config = dict(
    n_layer=13,
    d_model=224,
    n_head=4,
    n_kv_head=4,
    head_dim=64,
    d_mlp=896,
    vocab_size=1644,
    activation='gelu',
    norm='layernorm',
    norm_place='post',
    norm_eps=1e-05,
    positions='learned',
    qk_norm=False,
    attn_scale=0.125,
    bias='all',
    tie_embeddings=True,
    parallel_block=False,
    init='trunc',
    init_std_qkv=0.0244,
    init_std_o=0.0,
    init_std_up=0.0244,
    init_std_down=0.0,
    optimizer='soap_variant',
    lr=0.00145,
    beta1=0.95,
    beta2=0.95,
    weight_decay=0.17,
    lr_head=0.00938,
    grad_clip=1.0,
    warmup_steps=200,
    schedule='wsd',
    decay_fraction=0.467,
    decay_shape='linear',
    final_lr_fraction=0.0,
    batch_tokens=131072,
    seq_len=1024,
    doc_mask=False,
    train_tokens=601700000,
    steps=4591,
    dataset='wikipedia_en',
)
Each number is 128 + 24 x the weight over its row's rms, rounded and kept within 0 to 255. Layers, rows and columns count from 0. The size above them is the row's rms in percent of the matrix's.

# layer 8 MLP up, 896x224, rms 0.0629, rows 702-729, columns 112-167
size [ 98 100 105  90  83  97 102 102 108 104 103 100  93 102 101 101  99  93  93  97  92  97  94 102 102  91  93  94]
[[112 130 109 157 118  99  79  87 128 158 142 130 129 130  76 120 130  88 176 109  83 180 123 107 101 102 145 103 124 146 140 185 109 130 162 149 159 129  90 157  91  93  80 132 101  98 165 144 100 166 149 137 185 152 143 123]
 [100 116 141 173 135 154 102 135 101 158 128 122 129 105 123 130 109 171 137 151 139 153 122 126 132 116 112 140 143 118 138 137 126 109 144 122 143 151 129  93 115 126  94 114 100 143 143  58  76 173  89 135  88 119  95 143]
 [150 174 115 137 127 176 165 111 119 137 106 125 124 117  88 124 140 112 139 138 141 127 137 103  96 157 139 141 147 128 137 154 141 120  79 161 132 128 146 108 102 161 133 117 123 157 159  91 120 102  91 159 132 140 127 149]
 [152 149 153  98 116  92 147 151 149 127 126 133 166 117 186  83 171 128 137 114 157 160 112  96 145 126 144 112 115 143 115  73 112 128 127  73 168 110 141  83  71 161 101 154 200  99 118 102 122 148 108 113 136 130 132 146]
 [150 138 117 140 145 148 117 110 143 160 171 174 174 166 150 166 115  88 125 172 104 123 133 108  93 138 144 123 149 121 148 191 111  81 129 148 146 148 151 148 113 182 114 136 117 123 155 146 122 134 103 114 146 146 146 122]
 [119 127 133 151 143 103 113  99  88 156 145 120 119 175 102 127 122 119 127 117 122 153 136  90 134 111 109 149 124 129 143 127 116 134 137 146 104 161 109 158 140 125 131 130 117 121  63 106  95 161 147 171 159 154 109 164]
 [118 111 167 129 134 129 131 114 112 115 130 163 146 118 122 132 152 148  89 172  96 148 155 102 117 120 130 156 110 173 146 132 133 153 132 166 101 120 147 126 121 150 166 148 142 124 193 135  96 111  86  83  85 142 135 120]
 [133 125 126 112 116 145  91 175 112  96 107 115 123 179 123 123 130 113 106 149 115 156 148 137 136 130 132 113 114 124 128 172 152 133 118 105 122 118 128 198 122 145 136 130 113 125 121 153 131 142  97 138 141 105 131 134]
 [ 93 136 145 100 109 140 132 121 137  99 103 156  72 168 148 147 128 122 104 135 162  98  90 132 127 120 129 110 132 129 148 119 142  97 115 145 172 110 126 169 127 114 132 123 156  86 136 153 111 151 127 121 106 156 141 105]
 [171  92 123 151 125 103 127 140  75 118 157 127 147  78 129 151  96 140 132 106 141 159 140 112 119 154 106 137 103  71 133 123 116 125  98 147 144 154 146 137  95 149 138 129 125 122 101 161 150 108 138  99  94  75 116 139]
 [140 112 116 118 140 153 120 159 160 130 163  93 128  93 121 169 104 151 112 132 130 151 143  97 150 181 136  79 127 168 103 138  96 125 134 132 149 143 103 110 157 108 160 146 119 128 127 168 139 189 122 167 120 126 102 119]
 [101 139 170 103 157  81 163  84  81 106 120 130 112 167 106 107 143 130 124 132 157 146 148 157 148 135 131 129 142 142 137 128 145 118 122 165 124 129  72 138 102 143 164 119 142 167 150 144  98 118 140 150 107  88 102 113]
 [152 101 129 115 131 145 129 137 146  91 142 143 121 142 135 119 121 128  89 142  72  89 153 132 125 119 131 165 114 140 152 130 117 144  85 109 142 108 162 110 157 133 125  94 144 175 151 179 182 104 146 134 135 105 167 131]
 [ 90 106 146 106  99  97 132  99 122 110 108  93 117 121 143 106 150 133 137 156 132 117 116 102 125 169 133  97 191 115 135 158 160 112  87 105 132 111 165 116 155 146 163 103 150 143 100  59 128 170 107 166 150 123 142 116]
 [125 124 142 116 107 115 124 144 166 121 136  95 164 137  97 117 145 160  92 121  85 160 154 107 118 123 141 115 139 124 141 123  99 118 149 115 132 170 144 138 142 130 134 165 165 128 132  88  82  87 109 121  65 154 132 111]
 [110 120 117 110  89 133  82 116 122 144 105 106 147 138 135 126 135  89  92  92 136  87 117 163 116 150  90 126 111 162 113 118 121 146 139 101 135 118 194 124 120 159 104  95 111 135 136 145 152 182 115 125 101 131  99  98]
 [ 97 123  89 118 125 117 120 136 100  94  81 138 107 109 138  91 124 162 142 128 159 146 166 153 138 123 154 128 179  85  64 134 124 137 122 119 157 138 147 171 120 148  90 117 130  92 154 102  76 111 193 168 109 121 107 109]
 [122 106 111  90 101 105 117 152 143 135  91 146 109 124  77 132  88 159 119 139 152 121 109 151 142 121 124 111 128 121 108 149 130 167 114 143  99  99 163 191 122 145 155 120 123 116 150 156 141 180 110 115 141  97 167 141]
 [143 110 114 114 132 104 116  92 149 110 143  99 225 181 145 112 138 119 113 139 123 126 155 165 122 117 154 113 120 134 112 122 117 148 151 122 123 129 118 135 101 120 153 117 109 141 123 127 127 148 111 105 117 150  87 123]
 [117 118 113 157 110 162 156 184 129 141 138 118 142 119 125 117 117 176 136 123 129 111 124 120  89 130 135 128  91 122  79 158 123 137 127 141 125 109 149  84 120 148 129 130 137  82 139 148 126 132 117 116 147 169 163  86]
 [159 137 132 128 108 130 122 160 111 136 101 104 104 146 159 167 114 169  86  88 150 114 137 147 127 131 140 139 139 122 129 137 149  88 160 134 139 119 131 135 131 137 149 129 102  85 115 172 125 104 141 153 141 144 135  95]
 [143 132 115 129 144 140 136 122 152 157 149 107  91 132 115 129 163 186 137 118 108 104 130 136 160 143 144 115 124 131 124 125 129 108 144 138 185 128 130 105  94 151 129 131 114 161 169 151 129 131 145  72 134 136 166  89]
 [147 170 121 142 135 141 156 170  88 117 141 171 155 161 146 121 134 178 112 134  95 158 154 112 171 118 139 147 125 134 155 111 134 102 139 161 125 123 145 184 119 122 129 146 125 144 130  80  92 119 118 139 138  91 135 132]
 [152 121 132 107 129 145 127 154 125 144 109 102  99 159 171 155 109 116 142 127 120 166 115 151 126 118 153 101 146 108 101 144 172 133  99 101 139 156  95 149 152 118 124 151 154  90 130 133 122  98 128 174 125  89  96 138]
 [115 129 116 140  84  81 117 133  78 129 110 123 204 113 133 104 118 140 178 115 155 137 138 153 143 106 144 130 139 117 112  92 106 129 127 139 134 134 144 145 138  88 172 156 134 101 122 149 138 118 133 142 119 165  98 148]
 [124 152 118 153 148 165 124 113 110  91 157  81 178 163 136 103 140 135 160  86 170 131 154 141 140 138 118 115  94  90 133  92 157  96 132  88 142 125 163  83  97 152 126 131 127 132 190 126 137 135 141 143 118 131 129 135]
 [112 159 117 142 162 164  75 142 167  83 130 124 124 158 101 138 111 120 116 115 127 157 163 155 141  94 130 142 178 185 157 139 123  84 101  57 118 103 135 122 162 105 182 139 161  78 120 142 118 160 119 113 131 160 167 118]
 [108 172 118  78 142 128 105 117 145 138 139 141 128 148 138 147 115 156 134 139 103 131 107 119  98 128 139 147 146 122 106  81 150 130 133 101 138  97 157 129 107  93 121 158 115 110 105  91 122 120 158 139 119 130  92 122]]
# layer 8 MLP down (transposed), 896x224, rms 0.0582, rows 702-729, columns 112-167
size [ 94 100 104  91  80 107 103 101 100 108 110 105  95 102 105 101 102 102  88  97 100  93  94 100 102  93 102  89]
[[121 100 112  98 108 193 118 132 147 130 146  71 110  96 132 119 140 136 123 155 127 132  90  93  93 146 131 106 142 158 107 104 141 127 164  65 167  81 174 118 128 162 149 108 111 180 121 127 135 151 120 130 114 135 120  89]
 [116 133  78 144 108 111 135 162 146 140 164 160 134 163 150 128 147 150 103 128 141 160 135 132 105 106 133 119 125 113 116 112 151 106 147 167  93 111 157 114 132 150 134 154 126 127 143 152 171  89 150 114 112 146 148 130]
 [156 137 204 113 141 123  87 118 131 128 131 156 104 129 136 113 149 164 134  93 136 150  97 158 119 113 140 111 113 119 113 130 147 138 116 101 136  87  86 116 178 110 139 179 118 109 121 116 154 156 113 109 112  85 142 163]
 [159 147 164 121 152 136 146 100  75  75 141 113  75 113 146 114 107 139 123 162 106 116 122 122 118 144 136  92 102 103  87 172 140 126 109 130 127 114 105 119 131 131 158 114 135 132 141 127 149 158 104  87 112 169 150 119]
 [ 93 111 141 117 141 150 134  82 129 112 150  99 143 171  91 121 139 138 139 112 121 107  91 100 165 137 134  91 144 146 121 152 155 162 144 112 151 153  54 121 117 135 164 139  70 126 123 111 116 105 135 170 126 135 153 131]
 [174 150 132 123 129 140 111 150 116  99 134 140 113 109 120  89 106 117 127 137 128 113 126 142 109 128 113 144 168  97 148 145 127 108 156 115 124 189 124  99  88  98 109 123 163 139 129 137 145 147 123 128 129 150 138 135]
 [126 124 104 110 137 144 134 106 113 137 149 153 137  77 137  96  99 166 141 127 155 122 135 153 112 166 137 126  91 106 114 114 103 128  98 101 106 120  93 134 104 140 142  99 130 113 118 112 101 175 119 127 173 146 127 129]
 [112 140 122 162 133 109 127 112 162 112 101  99 118 121 137 122 127 158 101 131 129 139  97 111 159 135 148 120 151 138 111 115  95 130 162  87 142 127 138 132 118 132 139 119 123 119 128 141 121 163 132  72 109 156 147 155]
 [102 192 133 112 128 145 152 152 111 141 132 112 121  97 118 132 134  97 121 152 176 132 121 144 129 107 129 158 141 140 161 129 107 154 121 135 163 129 126 100 141 126 136 138 135 134 121 112 162 133 125 153 176 165 130 133]
 [137 140 129 120 133 152 125 161 152 159 182 133 167 145 170 115 110  97 135 146 177 121 157  77 100 117 101 155 145 170 109  71 102 111 103 131 139 103 128 121 144 120 106 141 108 132 128 115 141 131 128 131 140 150 155 102]
 [127 129 137 130 108 121 105 107 105 118 103 152 170 113 120 103 116 155 132 144 107 123 144 161 139 109 127 150  91 138 147 122 133 122 127 184 101 108 157 176 124  98 113 161 120 124  93 138 154 108 109 121 115  96  76 136]
 [113 140  71  93 129 116 141 135 145 125 146 135 151 143 139 154 103 150 112  64 128 109  76 115 125 135 119 131 121 132 166 112 142 117 150 113  93 142 112 124 153 116 148 102 144 121 100 153 136  75 111 123 127 142 165  70]
 [119 108 127 115 123 112 119 147 136 100 118 120 115 116 125 143 172 123 126 133 164 117  73 170 118 164 117 161 111 125 126 115 154 143  69 155 129 108 115 128 131 129  90 102 132 131 183 149  87 171 114 100 117 176 105 120]
 [138 107  93  84 140 146 115 142 127 141 119 111  97  92 118 122 107 130 132 112 135 140 116  89 114 186 165 146 177 133  98 138 148 145 134 118  67 141 108 116 138 138 112 108 151 106 120 122 142 136 166  58 119  81 137 110]
 [160 143 103 145 156 161 110 109 130 149 109  99 127  88 164  90 110 136 145 124  76 108 113 138 101 149 133 141 104 167 167 156 185 141 133 100 113 151 119 122 107 136 143 146 129 115  98 168 130 144 140 129 162 151 128 109]
 [159 118 139 131 130  99  74 107 154 128 161 105  90 118 160 120 138 111 139 163 100 138 130 150 133 154 174 150 129  79 104 135 148 137 118 126 142 163  84 109 119 156 139 113 132 168 127 114 133 113 118 133 122  95 132 162]
 [153 102 105  74 166 165 124 105 126 126 133 112 126 101 139 102 111 124 126 147 112 158 152 157 137 108 148  77  85 127 112 127 120 140 108 125 144 140 174 145 117 134  91  94 125 134 108 118 112 165 118 134 185 136 115  99]
 [123 134 120 131 121 113  88 120 147 114 127 112 133  93 142 136 127 110 118 119 112 124 104 124 151 157 145 142 101  80 102 110  95 139 131 129 167 128 141 106 139 106  74 126  76 152 100 170 102 130 108 132 154 145 128  99]
 [ 91 112 163 123  75 137 133 121 118 143 127 126 111 102 116 127 115 170 142 128  85 130  97 110 122 129 128 126 179 173 104 142 127 124 138 102  88 136 127 155 163 147 137  99  93 114 147 130 140 125 120 125 150 136 114 161]
 [138 135 140 119 140 131 123 107 140 116  68 158 114 103 145 127 142 165 121 101 101 125 113 148 120 132 158 135  83 178 153 113 136 190  85 122 119 114 104 118 120  82 102 166 161 138 144 122 168 155 127 149 156 130 144 127]
 [119 127  99 106 128 123 135  99 137 182 137 110  94  98 124  90 131 166 144 136 136 107 102 120 136  62 129 133 164 117 148 183  87 131 168 135 121 150 144 115 112  87 128 116 141 128 120 128 111  80 144 181 154 134 152 105]
 [164  98 117 165 109 135 115 131 143 112 124 176  58 183  92 145 147 159 139 150 160 127 160 148  97  59 156 142 165 137 149 100 132 103 146 141  97  83 101  99 100 108 137 140 116 148 119  73 121 126 108  64  90 123 117 128]
 [102  87 131  88 145 123  91 156 129 168 142 150 163 164 114 132  87 116 101 110 130 106  90 157 107  83 127 132 121 116 100 119 109 113 161 170 122  83 146 146 130 117 147 124 147 147 154 122 152 156 126  86 132 101 111 143]
 [122 125  97 115 117 166 136 136 130 114 123 129 115 110 135 117 181 153 107 151 123 111 113 139 141 120 138 147  58 110 128 132  86 158 122 153 116 120  79 113 102 143 103 157 181 153 136 116 149 147 119 125 132 120 134 128]
 [121 151 116 125 136 133 126 123 123 120 124 106 157 106 108 110 191 109 125 169 104 150 146 110  97  66 136 151 155 130 166 108 140 150 163 109 136 126 171 102  97 118 129 135  79 102 151 174 152 123 112 150 124  79 153 124]
 [130 131 129 132 182 119 134  97 163 154 127 136 170 132 120 174 131 165 128 120 116 119  99 154 129 112 142  96 122 122 180  98 155 106 120 149 103  84 140 113 115 152 111 150 153 128 153 141 136 128  73 147 131 179 130 107]
 [136 138 152 114 127 111 117 112 149 115 109 155 133 168 108 132 167 116 109 103 173 189  97 120 156 129 161 131 146 111 149 172 171 121 124 180 169  89  78 132 146 131 150 113 147 119 124 178 104 115 151  79 120 115 120 114]
 [136  91 126 106 166  94 153 126 135 150 145 152 118 138 133 123 141 130 151  93 158 130  71 141 137  63 143  85 125 162 118 127 181 108 111 116 150 125 120 145 116 132 121  95 154 128 107 136 108  93 130 166 110 135  96 127]]